Part of a small language model's weights.
Training: a variant of Adam for these matrices, 129M tokens.
Each number is 500 + 40 x the weight over its row's rms, rounded and kept within 0 to 999. Layers, rows and columns count from 0. Numbers have three digits each. The size before them is the row's rms in percent of the matrix's.

# layer 7 MLP up, 384x96, rms 0.143, rows 132-383, columns 0-47
089:520467466501476467484474486513532514430437474535540499449507412542490468588479526539413498515521614545478488451490522531500515512511468419512488
103:561513463445529410509530514491509487595473552527518525503519497497582488532534521458437503519532459477474494485607472585523510581475434474447520
096:566523446423495485501518480537558519472501566555528444501513481558476519450520539486490510497520450445553501430518455524467577546482540466482477
099:464525513511518466491500484473507481480543563522488484484507480645565519508532509533550531443492553562498567453512528549522469514482480487528450
106:553497474450466513446533459495524526445520484600492533536495427478557504562508512495499532464634520523513580444485492518482452552505456509536505
105:572478507448511415487605532443485563556510573507473467503501473550504479444550544518437521510495533431473514513540489531488472459475460463491539
106:565517497468542495504504422452465510467509497555482600510588418482496444586588554454555498462504574472539505468519532464499507489452533476496404
093:484430458524531458513505471466422487642570516492520579463535493509547550473539536483483543512442556462482516526560562490429563508446473563433471
098:497433473487470476459484543497433492541580491569513524482498522495516502519468470403459545557519483491447533502506484610433515494482422529461508
104:512482486477513446533528418521439528597476505534488580419556426510512586497573533542453467497545551515503509533453454507520565460517510479502486
116:471492462501537477483445499548460523507577517557508556519586526494514588487576501492495539502532538546495504475501554551463482516490549428456405
089:543493469540473536509571500449510517509475454503520571464474511512448519495547516458463474563501601456460463486578504567541490534541468464503522
083:493443533564407481506474510497506556514580536483492497413499544541479508516533535487505539460538563533493557472458495505482532485542494474507427
094:435475470526527446502488559494443475548515505513443544511513568508500529456544523513441584470480517442504551521505479534493571494493415480477546
095:445493588532496490495531448454413535474519495468401501367538504516488553529552537534463551458509561484444523486466607557513465469526514498457474
097:534459488513465519482481457550452554457505437498517544453506439501424508566471520445503561514558522459487544459529529582559466505460464532478448
107:561580525488465456442551469524438532499474487520468507493525430500558495472573479445513464552491494461524481457532490506557569498529553510539448
108:529557456483506470503545529503505550556553506517507512503509433532545470510554492461476461533536480513530522481554450465464592473513552492460475
094:458456467521474469548464408474427517515509583521494513509483496525528531465542481467440512467581496473452514500551504574554571506497463465509508
098:546507467479525508499511474475538434464512555552501543521559426561557501498469501536513498474496498498502564485494586476477489554504589468479532
089:536476474484480443461531481448531480490516566505421458483467469518474463522544522528490464528513473474504478434518464511503571522458465462531532
109:454485500525449484461504523537445528553483480492490539468484447490495478588552523447488538488540487531561596522494473527483540499525429527468509
106:546436486475451503492530443458471511535472505563518540404466447468511452539523525425485526479573513510490470443601552490542524531460414452528500
098:516482443453494486473494530432486511500555446505490470483537539539541494565594499515515499462502545451518599481572467513437577513628461555513538
104:513528462467512520477476417507475541519433551502437533545480477555526485528547549440517470516507533502499557473469456507498535500521477498486487
115:509463512517502497552476569448433434561500565488480521381496480620530449527537527519439530487505542472517557465580516515488519489507438506503513
102:500489457478480531459559490480473511536454538544497517479503506565473536485501487385434494510516481500530566489480434506480539482517482451430474
095:528534486461444480468547524493498467557477521581471537547504516529491528490526497507486510427548571438464437448567490493506502531627460518492451
074:498519548543428477614504522431446509530455479485502570548518517459493485513483463528474526482590521447489477497443539486467586561500513503568506
105:511513510441516530439515484570506531505548476615398499504475521486518497538563502507510532529525555477523486516464592465462520560461558552446498
085:471516463511378514508557436540519559438444500465502507527528529500460448530523477434479478501514473522475441458616448486508470523564538555569566
100:450533421506508462523568521445504599567531485471484515473510497498517557503537490499537442525502509468496579502472561522516448530476489485482482
100:595577540450457456505464500390431500508518506520466521540536474477462480525461498550512480452564523492367499484555546545486448502486485542487433
091:484565475485413518557479550556455447490532526471553560421549499455459481534476561555511520478591483519419511477528578549521473562553497548572457
113:475453447482460498546565568464480485534528494561482540452490480469541520538576522538473488531508518491496543491534519494473527495427504461539515
089:522499492408470534528550445567496580551462472546451492453470443476472503532491558480561564444571485494519478476459557491473539514507518579520411
097:562487413464422494470527518499507476479540478536476501527525477500514478522539515475492500486509450468427505523568490498480491496512454453461488
105:517505535485520495485434459454473559516473534588500527485488475529442521500505535528466565507500449476518498473443431499443592539542527458490440
102:525511448518570535494573464504504551481474593518480569490492471537546484503557514530443510493495519528488473463574459516528528495459568491487533
093:530522512505485445533544464462513544522521434509486456548549458482434526492500597445509444403528576469522462453492532523478521511596491540472538
111:500586426437507417481565527524542478575565525542536541459503498527548492531484542560496475495497517530474500515528490560518485507545437589521415
117:571546519484511509514469461471429515511532488551407562480614512448520535523497537466468566460538510494507484469467550579511534539451544567438416
089:524479552487439480497471487518470575468517495535535499550465482581488444481496598494513536450489507459520536451454473474516535592479522569483497
106:477497490527409555457564493507399578507464523504529576451537535569513538511495541488446507522545493432504529525528476486606538523517466548557530
116:508512450480497436433524568464490488580522567502489527455493440493592493517515505535492531537508479499492585506498525542467540458467481441458525
091:475517463491446498452592548500476523537533521477550563528502493537521567516602522473452456437504489421458542488537540461524522504458461510557569
102:478551460483465556480551546462536497551501632555550523432463453549521500462519511512517460436485508532480563446465503462444493517512496532541504
104:526504520479495467502444466433474523497471479539435458490464515528548531489566490476522514439516475446511537499611495581504445515496509522507548
102:500574457486515496453496512491517594450515504518441487487525477537539431519563494349501506442542455494478554478501518488542472465508583485526436
100:544509526483400481527516510452450482508484508566507535490571513475524534466518561500528509513529531543465475443476512568513467589556561543573443
104:506481507482514490468488433476415586495419498589463523483522457530519550508519497423509493492501530464490448491514416544551472524487552409478451
096:502494489495553544452511490483448487511458466528426553458501425569511478575566529452557526507472489432512535494459501524457469514511578488524502
101:511571496482479467440548465515481494480525530516431459501553454557499480508485542501459505488493601530489501480510484489505422572554552454532493
088:512527527513494543514555438510441510569481513468443568510498541517503474482527570466513514530473538499558529481549600534506496539561535491488523
096:552599523472456465499546546478439528533511559548509510465478485531521506448498515539417523435587517469470515503505557501494528568440473571522542
090:619510569468503504501453444437470527498422529485510487386529484537576427456488486482481514446493543520458550469530449495500562505582497525538503
102:501496493516511461421506436479425565537516502543466506460560523561541567534500509489468472496482486469476555515531510497476462555510575535494364
102:497541546504475541488605534478477574518525481505519519443532454485499455494526526493556512446535563400526485479563505460571443529523504492512483
111:482512479475514456434559449473474512521485525503506523425502551529507513532558503460482501525515499553518472496562456531560533516612478523452463
096:562508468535491442501542483473508475498549457530452487544545479544504485525524557507524541446546544520481538513531637495549413539510475456493467
096:529508463436519437475441472469569561462555460547533472496506514515551481542571468552552473442519469435483509433526454554496539575487534498409438
106:575551448498493548474467471451459586520514515551519549506528516548531450457438552510480555526481554564494512485535465522439582485520503507443446
095:514492553517493492539450482434486543457509489536520507506533425510490465467532518542489564457576465515459592493451549469464519511474511466500488
091:472538495503531568486429426482457511529506563483541522515495429600478434491506496526548536490486565483474536472502478521550483529547472444468501
099:506509481520496461452518504515500469527580466538530488447490421492492495520516540446572527470481559439528519475473502498451532528525462491450510
104:512539488529488529512498458446486530519538552522463509476529557555475545511473479516482555536509597426507470508474415541468516578547518487488517
092:472512453528521548516499476459459589479500549531563559493489428555532524511535507549519496529497483557533570461476506442509620489565473522449474
106:545552449444453469514485484488502523470537553535502460514504470531496468464544515552450521474527506520499531509551486483504633505485462451425450
094:496588446512502548514563495443481588525575498531497505532492506512464518453491513502527564431489512486500511495505492467492526555584530515491535
098:545520514501480551444512443502472565490444473528438515454483478516454440552558495394461494541509511501522464490491453488590493488486477471571448
101:479454480481466501517510500524460492540562466526551537504557477485517502519484547442430489425496466443389545475527500512545512515513472514430547
094:583529451464475552517502566561491507481544522500574513403557465476495436567514512473503467504537504517473567447512532457601506498538479431574472
091:467544536533485414478471546468495527539497508471520516426522468527486493470496500460547461441462550443486579516511517617514470512484493512492506
099:526533472486494537437536515503469568477482459573489557521485516545505508504424541509491544526561554508470509463511482438500551525487492511543459
103:538483423470462435506524423465446508501537513517513515514526503512587475471502497468520494472494506450500470475570542516499511520495430467499514
102:525487494513509565467453487446437578504482476511395532477530482511493514551549550469528501504576515522541483368506541535495455481490539489526474
098:564535514402441417498463483467473559600444489567486476516527518473523507499537545473513468481537462511485482480492512590487467551497542514414527
103:552502460482494504499449502443512495446466485504450557470523496560534554517479490456489508419501488551495485441534563591482478523477536483502509
108:520461503490489504507482463491489523482431561562483551505600459527513541506539479489474528479481484478566496442516502530488532479530461465531552
102:602535466424522478484462471490459482549468525551480504479504545548546523505502580459484500479547520523468543477493505456496461525594477518502496
105:535432502475447526473525463516470548523474505539553547382524449458530431536518479474512457438516534542500565500515478492571517540501517489510471
100:553501537479479434463489471493477528520456520588468539536515481499506416463564479455489473507522446495510533537467436451473633562510506502516497
093:511566473501451514532474415451449564604509516470505495505508518523470451485523577438443559483494554447473495462547529489534469514440465528493482
101:485463468534431513480524509469464563532455512465446484433578567547582546514484568501532544475557475485486509433486539511592508541587516550529433
095:545504478477473524458549515490481452545417527503438511457513471551549435543501534482499573489465515521556552542482484522509473491537571528452476
114:566516459457480456433541435536428497554530498547567572486475531494468478534512497442446484519547531551433552499559513499459502536476418456465465
097:469555482494517477504447446557525426497560505535539548491513474484517477514459547494484537486488536470480523452469532521520588508556450460471563
092:422482489459462479479541543486499476486516539535550518430496432507508471463499521492463509547554435466461501559539493508536483532525490559441482
102:548501455467466500450568410513422532454465492551531556522506502519485469537430502455507485445504524470532490485521546476497518552516454500500477
110:515554524456492472496507511464443560530501524597443487539556525529514545469516530546438561474549580445529513469538549503468438546488556554469512
113:534471471511504518486454472418459513541543560574507474447511465558519479528564563493537572496525545459530491431511488497513535539423569453503441
113:508490499468501516463511440478476525546477569518454496492513538530465550507547518537468529518521476504486470479456495541468533571463506525441532
101:480490426487475582467583448505521459496464458528511499468503492476487458553460553412471509525478476467527505443534457480488589506553550483451503
090:562502416467510477544472504464480501482537462513517500540555439530522465559515473441521525547482493498475568480564564481454574523424504480461464
097:489529442469483450516532477492473549559483483532549479513481447597460499476476656439518506454495503531482513426521487535541456558540475570562472
090:444477543512470493497569553494463536487495515537492559433520465513493475562528473416581498528504493537543514513487500579536513482619526483505475
099:441469489480512477427552480498537485518488532542558494449491440537483510586504496451466560521469442504502513494506479574469501548541557437439458
097:435589505482529484519500455436467469484478445517458459504495528537445541480503501487473505483463470473496501495488516560496486543510486467598522
105:545583498439463479436501478525440505542554559605493491529494467498501456497514488456477542529511471487451523507474524524493485520489527470561402
102:529536517526515476485471528504454541516556472479431540494544488532589517576460527523562581466526513494518527458436555588486518460519461519524495
107:541514520496497485470477456560488507481530560513395484536476495558536488556563619480478511399554487512521542436535465501486576488550497519524455
107:461549506428499549416482523466529502502525462572511497482527508593506456529470548473476519513495510517486561479435456536468537488563560544497478
105:530508521519475498457495475498488493539497532495440490436463433549583428570550471497512506411518536499499502491511473501453490504463549442450493
105:441509484428490429507470495481478519531524555560533511368563471526489571448481443493522520592480523485467475519501479524484470559511524505413469
090:447515511464469393517541528440498532465486537564462482509518423533487523466558461550456488571524509530474500475520529558484494537486452522476435
087:462512542496480505475577519478445483525591490497462474510555482504534511487489482461460512439519525461500545482565575486537522503550438514499478
108:529474524484449475496471549484494536505585533516563496414479474566511491556508564533554557461559538521462507411519497540527541480535477523471482
093:542445490474479529481465513515513545520534525481528541527493434546488434508575526437489495403631452506460500408541549529548552486479537519508477
097:524500476371473486439480517488520471421530548594489539479559488507552481542512545471488491532506439470499533477457465514501472499479485542516511
104:505502513474464463525462456477517539486492502568500604481535480480532567512474598521484584514494500519538509360450471616494490509464503553435485
102:566579509437462383523523516484540542475520431514479468483506525561497499569463537477508481525531590535413581466448544523505488528463538483558462
088:501547491559477506454558479488435526534479554460496535492459495524502461501544536470449510485539496533491502527515454569575528532610480529556520
103:558548516452485499424536461445470525502500510535445500527543463492521448530491487490558544477535533490473471503512481564507485466497532435506466
114:463579445454485366501560493522521513571583588513461486435492440550555511472564531502455491510533548553440481490568500535494506481465431463462423
094:520478495524530444540493473478499576507531431513578480398481432568531452522516506501478437480545487521453578468560476526519530515544471534466474
077:484584486475428546483508450554502491539456537473497577478512444574439485560539498439451466480527485497449520506518521505559474496458520440498483
102:495495457508408523535550523492526546477477484511488472515578447499472476553540524442510469460498535505549544450492518496605470537507606472536476
105:557547470453470508494540496539480546499473556508531470500486405498483495508517530560434461450581518438483505447546516496549505516458473477556497
098:500478448502504526508507503511466534556505523496489597443534502503528489647482510422497548544467517517447525475495498549554489454543469494510509
106:457481514503480500459576505458493586552560437530476485523548523442501536513565501471532523477488586465513494462476568490511464552531544538455564
093:490548514503463506436560447504512470534517540535491516455624492519480483520504495544519540531450492507535466510450514490474532569571563472557450
109:505454400483477544456555470442502493469514565490454492486512455542482497527519514464489538542500480462572571467574499540539500490472495491527522
110:506561464460516402470554515459474568600524458497497514479499505511503506509577477486449467491538582477458491537521509462486463570472556529447455
106:512481524472501500501455476520471481521495507534450521489554469497502510540578485408508471460555525480523540449465463478536461534491487500541447
090:483508559471500498547472449481469536445498435530525473546499551571460506491516607510439525526514554449513540475441433543484561532528526543493499
092:554524442425480472545577461502462523570435536559506530518508506480454473466496547476543521466556588449526448492586530493485511536435511474476499
106:535553459488479501440437544504493522497481518562527526441534469573422494566499504458449543569541508499514522420473510451469478494511450479526472
086:494567457516462492514483546534447460436439549554467573551507524544505495490532483541512466490504532527528504433490541479506474522517470454593535
097:511573480479437533526480495441495509503520518538488525516615464527495454472518523512523539538487461479545471427472544476463540560544522471496450
105:487520511445495431463522552463518450514507469522469489457454500482554450547552505519515477469522521513525498467513463543533571494560429539498484
103:510506522480506449470509458516447498617503585552510482416471520556512467522511536511461470537491503508423530501521452548512537514494510427506502
092:475581435476486517497537545506479563451520543580458520472551424512486479501521538456457459551493469579504506432476549489532435482487476515532479
101:548498488506502469569467461499462497476582481521454469424565452501529523471549507518502485412528504444487512495491590555527490469592508527435549
085:492503467437519479476504550511440508476496542547520471452520483551594464583605494525498438478592506531505586461538495535520404506460499464545512
090:514478477539517503459544488454479478495526504479490497538472475558556528567568498487505537441556524412445554454494495504490526498509519467527558
112:490473464488483501541439514535467504552499506505535629512555515527516577584491541489496591504489476455442589480447476572504517515552482449447515
099:483525433513455511497476461465502533517601569546537443500486555590451450500486503439461534527472464446471594403528521530460560476568493469476472
095:467476494508432449471530548431550529465570469511487478537502381532489502522589504475460506481500454521488522551511481465509509475499462445441566
104:556420511493508495493478520438472510550463550526467564505536489498497466659556539383549519476568557488476472455506496497507483461476532483532510
086:514497493412469487500592468463463447475451437496507503444554453529504580481511511492468546492571478443475493528454506495430466522546557588557516
090:463427463531457466520530461458490481521495483563467509519485472519576530570530470506524513471461544468513586494557538539456518470478480443485593
101:497467426519511493468528445444503504461592572524424604514551482464530523479510532539502476531541570540510512521544553551462530505442489469496464
105:505502411448516461474535548505503513475524503518543505377575489485499518503529554546486537502465471428437475465509451529597546507463485473531515
109:558511416453467512514474505492475494483585487493529509536562456545481492613505553460478531462515490481461561433547565539545436511465504526466439
090:576542495406450441542538473481486505542471454494468513446524492490487496500471597486539502543536511515509483441551595529512442568468582557526444
089:483584477528508570496427518479493513482484466626445543501501577512484501479477460453528565480463455467422478527449558574470564513518479526499458
099:524493545477494490474552512444466501530465554539456521423500521524544460498528479516462595418493484497501552555487503498518494459490553484449503
127:508486446493493412473485480462475466508490546514482524513526442521503560508492494451396484501534462527479531522515521538530554504510472490423469
101:475469456488507516491496539423510547523478444479560518437526459531520495599561466522544521436527554477529540510503472525501502496537506563535479
091:552562525452476503520485561495400568481433446504502511498539525522513520498509492529547495488566522444482532452428473502480504528515564621469410
093:527473537420497463512507503470497498545466531520517475463566469508456491499460604504503552472473474512456487425418530563478436521494493483455422
106:505466511463443431534495476486476490493495492484547495525541486532514528624495544493461472473561481426462596464501515586485495555465463546478493
091:517588505419478458531596527446519504519486563490474466514493498504460418536527555509458481499617483537491580435517540500482435504419490505513449
102:514572510494496463509473429508402590512491551513503493502549500501563494521529526465479531469528504521468525437505503514513523512527470488561449
102:580499459422477502512523425515460453552415470559478587533531516480505478527580536504517524421545523468504523515554516516463546575534510528515553
088:448538435529477522498567418467475543529466483470411512523528439603464534482520575476436469473485454478469492486497510529479532557545482474481502
110:559490443501520425468544498485521515516506533523464521518555467525568524539538507442502567469504454435487557502491536577560454483443503432492536
113:446575506497525391475489489495475497559575563581491555446533510515570490516493495394499442530484531473429532487532506470523560480430466558503511
100:553476441521493466406473445457416516546489518454379567504541489504559512565550597446506507481496548537525464464519467535517531511520554548440518
097:499555566529516424492501509468442512559472555553533486522524461504472423441510512521416574456518503574449539495451481499518532584423508467523442
094:493511521459487438476572552489496472509536560515480515437528449451560457538551558568511550543557512587457557512459576474540516505552481493497456
097:566501465505498498520474483454508530438589482503522540446562454575459499521574480477508553459506583519526489463559557523536463523431496439509484
097:535500484490513527482462432438434571496385396532462541554533495556489517544473516486496551450453519457493441493489468524481528510507526526438498
096:473456455459516429517457453518536477517495521468466495423564413500508520530581576522573531441524461485541521470466484558495510510462497551504449
114:468522431428469510481596476509526523548469555590500531501485550527564486507493501496477499429578547508450548506521526474548529508529476499504462
096:583530516466431485526531516476503464561438464531487523506542518534502467467527505438475484494527497447473507524583541531442541547598493531537474
103:507524575460502496451437547463481542503479499498470464481493504538501461583537481520528568443561571438491521468456494546555480467509525528445441
105:549546485495438547537474501504482547493519568529456541508523421489554522551580480499497530421565484497508471480489458547516489485458475484552449
102:499461473500444443482504506505492454478526581563495470515578477519482549512563551494497511439460462553518535504438502482452579543616555478510527
087:503525456492472530480504506507549558508547459611536482502552486526496516531529544406539500506488448505566494468443476491468561504534562505491462
102:556597503466452467588504478495537543512476526527496468504518420502534486496543527553493487401614514433439535459494534507507466509503539517561503
096:481615478434501493548495490480488544470516560538491513496538474553476521480520583518561488505521513525557495457485506518458490554420565563512465
122:500512483450518514549487481522512473443537551489501556498567416480537541483568533483426542487547512493519452399550549542537563531536504511452453
106:553548501527468500419433439452454473467490493481521564462536501513505473519516477476457529484502517539475519501546530498509568505517469450456508
085:556521467485431480560571510502511485547528540455512524437547461526491487546449433490455469433525456530396507516491547548568527552502574452500472
103:489458533462539508504478548505474554477447523578485457534506465572506470497599591488476517554520420456514501486480500520453537470502556473473506
096:569576491406431488432534475510557475524463477581533520534517528494471472511479508446495489476564524490469491442504542510454536584542473498501456
102:460489460533447479610468492477409507555529532520431618503531514548575520525503538491496519504503545519490476423500537547466494539506475515527516
097:458429507450549412514456528481517473482507548537502516446489491520496458525567573468516483479532503538445543442485529546510501577484490472519559
110:483516512434491449448502451433450464520503508540543518405481513492504535549500488558477507568517504454502488506555522496532558584540485488422458
098:467487514500498459447479538510423541453529534515491583521541508473489407563560512543487471486477501477438517549510504530505518494467484437442514
096:494490429517545491529468466493490491522540528499537557442509506529533499533474536453525616445466407412550522437536516529504517501490421512457506
111:499470492499436426488572480508472483558457482511451532468519520568514515479498506520486478513514508529477473525524539509478560539573440480438560
097:475511452494492410491531495436346474449559494562531534522539517489542567468491541518512520530493518512446472448585582543476548476532434480517547
108:491562425446483453539492452477518514571601539481539542509499530513542549516546512480455498477586444467460570494526500547477501541524472543450426
093:496516461491520509394582465510521533554451457525476478499496518507547448542534479413496465481490535462500493495470424457525562514538567515519587
073:505470501562508500428560489472515572525477518441523470428515474550445517511477535549448569415479516521529510529621497504457492447564543512503490
098:565510492489521414433472527457519530583525559555527460485519491494549436536495561542500492513488583501396497511466460585501551521493452467508474
118:455558454501470517460552509498475483522543535524482553488502566525539547496572599474504479454555536415514485451537589504514535533489461531449437
097:575514534514535522477558403444495564475499418483510477474514464525552508475445550427572568449508517442526490471503505511538489564563540528545486
098:478452470484543517490474457464512541521584518566423549451524468523491464590484540521443536451546559551504520556531487501540488536510500506488539
109:477434489418474435459437510462518556567485481540504478488472479544526477554552484432522541449526466470490583524490505547552483485554500542514496
084:472505538484466522444571539566472532578463471486526562458467540547519541512491535517504608541490445527485576432469503526463499507539496536514455
098:508520515523401538559490532462510505446506501470524531481517515509520525523524477504456525471581523472534534443513560548519529486552504532537563
100:480507562475498560483511528399493530522491534535507503505483490469451440482517480490415502516543437475489501451538540498577530532492566506479482
118:489492485503516456492577526519487523547467479512448547495494470609584510528515538460500516507531469451473549506523504515489533534539460520544590
092:561571427492510566539534482484527551550521491519527481502501501507467472498549491427533502481443544526485443455475526473519520542512533516509440
096:487495476484522476499488417577477501574524570568546546503512376493488504536564580505498552518480537492470571473519477490589530519454485406467495
106:582591426478465519479540501501461508511473555464478546503502504551506475504499581484467531479484468499446558440492463560542504514546505462495506
086:473528546484502501496562541477510519501495505452456506441501513535477505492456515518530560452494477461525519474429519509511471510545488525512497
090:582460480495450485475493493441507519486459477492535538507540470534563492487542486558434493473520487502471538486496490483470448522610582511425473
099:530488524469517403470443568404472461564541470562507488468558510518507489517563475547575526501530505491472548465509477589531466531481506510461467
101:494521560400478464468481476545506496448465574554453469449520492531499411516516542451509479518496477445459581462487497504544450509554485482552466
104:506506365503492477540450473442504499449571476534396553535534516448578536526606506468472500496484535496495517509546554524460529476484442502429474
101:474508400506487515592497518480512512459557528543526510472495477630552522496526505462496545469474507462515557443492502509493503497467449450512501
107:569554472487470478485492474509485537537454558513513481531508441546517442578478536496503495504516565497498553480502521458554531470502545413568564
113:504555408474514483482468408504447492530533493518454605415547511547486573534567529519488544451480504454509485460474523489491447550481471535472413
093:579495487496540462488497494530446510523474540561482500509536421558541506512538531427470433466571514424509537443538473492474446435513468449562540
102:481464525491533485498562445497520537505437553547485515515527435490538515493545495479496552485483471523564518470477501562461578556449529517483526
112:523504501479461529376556520503526453457557524585490562497559493501505445498486490471525532432523473494500503465471468528511534536468569433536523
100:474493514505502524470476523434534506553522518474513591462565429570472434508498540433465529474533465490519476420549508525548482511533473509477499
093:539476529536540510428595457502473540521474446509497540529505536499477499554443535496520428510552532527545536452473510518484517552543563487498522
110:521505415457453471461581449499554568496501591548442516466513457588541491490464574489470515462518528505494505506500448509531528508502543488445521
099:559497438517508547507589475468494530439565520521503461481524476551499498514519501498473483469517557449492503498627557455569471485485510524463483
100:564498483452481454510457489412508474436518502501521466495499485539461520541470544498543513507593483473396539472609521562587432525451467445497425
094:516513502456481478461502573443478479538479594574585567524537499509553487504481480541461466523507435557419505519494512509477452525519511421439523
108:543474519491505444428518503519474495497503484558412502533502479500488411558558523383502489435505565518441522479467522481483514560536445483486525
120:462506494483469496517554545466445517494529512540489527513588535496496542458518476491417536498486544406471515465558539569495471538543420511470516
097:505495495527518461468583557481516530486432534543463509411511462491545520499516470515366503419529481517487563484499425571512509532452484475539552
108:580454450481463496434461425492514479490530464512515473510532475461466447573503522424512517432567537435556478508549499545563499533492473461530449
110:532497399504408485464566512482487555533454552511493617453527549463576502536492504479506490544519524587487521526530515488508502521536476525508524
105:473429461523499421467586501518481555529469462481506551496506463506483515518536544433459518522489499531474522453554477503524521541482449444471549
091:539551517508491550493441475494457502456460553541527571490466462560579443504491499477468561448547497534514519421513419487539478452494478522549504
096:569474537450466513428482525446484514490523532508472526403585475471523504457521483530491516479562483551513550484430493484523529520466558533416430
087:501534462423517503497474472468432534503504507508510498449515455525488608510495535535398495513503481533530523421493508569492496463464552531499513
096:488407399527489550464484485547446496495488503475445552487496518495486496490507538495468511535534490440481552501565549553505491507473494500460554
083:462498507513474526548597524514563575486480497441446544485502403527530495555509538521477479498518525466456530487487538591612503535524457480586532
086:549479449534404497471590495497485485533541538503477503459579537496531502534509551554459512501472472462454556463564599517563491527544531409458483
108:475490496511496461481467495464507468495556478495495528507487495505554499584532536490510605499494489433460544518488575571507518558510477467409497
097:495511533493468515478457460469497503495570483532553609485544508517405500492566538492480493411603484506531475504537532490441518601535478492456478
085:502533493496444497534521509494524483498565432539395499559569467470515503453487528539377509472529493446446522433507504586454508553526532536484457
106:545548519523486459478538482509473488457485495519475496509562487537492484566456498494498480506496527468457521451536493575531509558510514468537554
123:583516502467456475466508469482468475491555588555470509475566474497565524446535500475475493551515497444490484447479513553512537521556458471505483
090:504452477435463509513431523492474526492545515494474546514482495535479474503548558486538553508533481470521550433514535547453555538445466550470481
093:481460479504467531458605428557507491646530504563414520494544465510488510514523508406467534496435517545479514465478467517510504487515533533489452
090:573534571492470521528471478508414539487458525499558455505521527577471486503492617521456512557501540463494535486455456489537551508550443474476496
100:506486502485500489554408496456507513537449492542560609522518473543432537520513561451515580444512446408525521456486464517487478550477472476496415
097:514474492507522454515554438458462436509461458570434585518503466536509507528499478478488475529514535481567445514556457478540555563466438497490474
090:509580354519498474442491521509545478526528529521451560554536477551487535577511518447507516515526463483527533451478552528472513545457503482536480
099:445489490505392525501492447498482545512499602520489503447517539488576504505558514476498550427505543461486552434497548458569548473488478499437533
101:524528490456472479439535432475478522538476464499499549525488519487571487570561477456413476430569536524437508519585538515575531567487558486388511
103:571466491412441506556593464462489556603559509526553549432520494505555463479544539501555486520545540551483492497488513515517542501486466520440445
109:478521542447516430565474534467426532461515463524501511464499566514453450472496516516535500511570475496489592516414506514532535562501509578509506
102:582535512498464485445475536479438485542506519510445524431533489568529444550474517421507475463545566568447548526471482523533472488493471452461512
081:534569478508491500495487452524449496461436491577500560542532538542483470502466551409512473549499522540519494489480504455461543467570520478451423
098:520581525457503539396546501440538497555558475491363572474518507478446595529491473469490488501533510516434543517538557463562582521506507458507538
088:511540452496461497483473534476415535495473473496483517532537471488507522485490514606411517497539482494444521463570534480455530531446528445537581
117:506432534476399426509471531466487509456497481520538539461537529476491539522558519494483581441559519512507553478468509534463538574576469552444479
098:470503479505516492527481504456540572568513538520513480464510473528531453495624531470472470494519539516556522464525508482497452541480529508478473
089:496476469473548449513529465460556538547569450545514471510480461535553454496557521468530469426527500515490496448595570498559546493512485464519513
085:499472488534544505484536430505419506612438523488477494469501495543470470527562472443483561506454533543534493550575460492527539483517521463467498
103:514472478483515529551551530519558494488481471519547475524574423558524512545475540473489498486465463433515526397490535586524454494527460480504547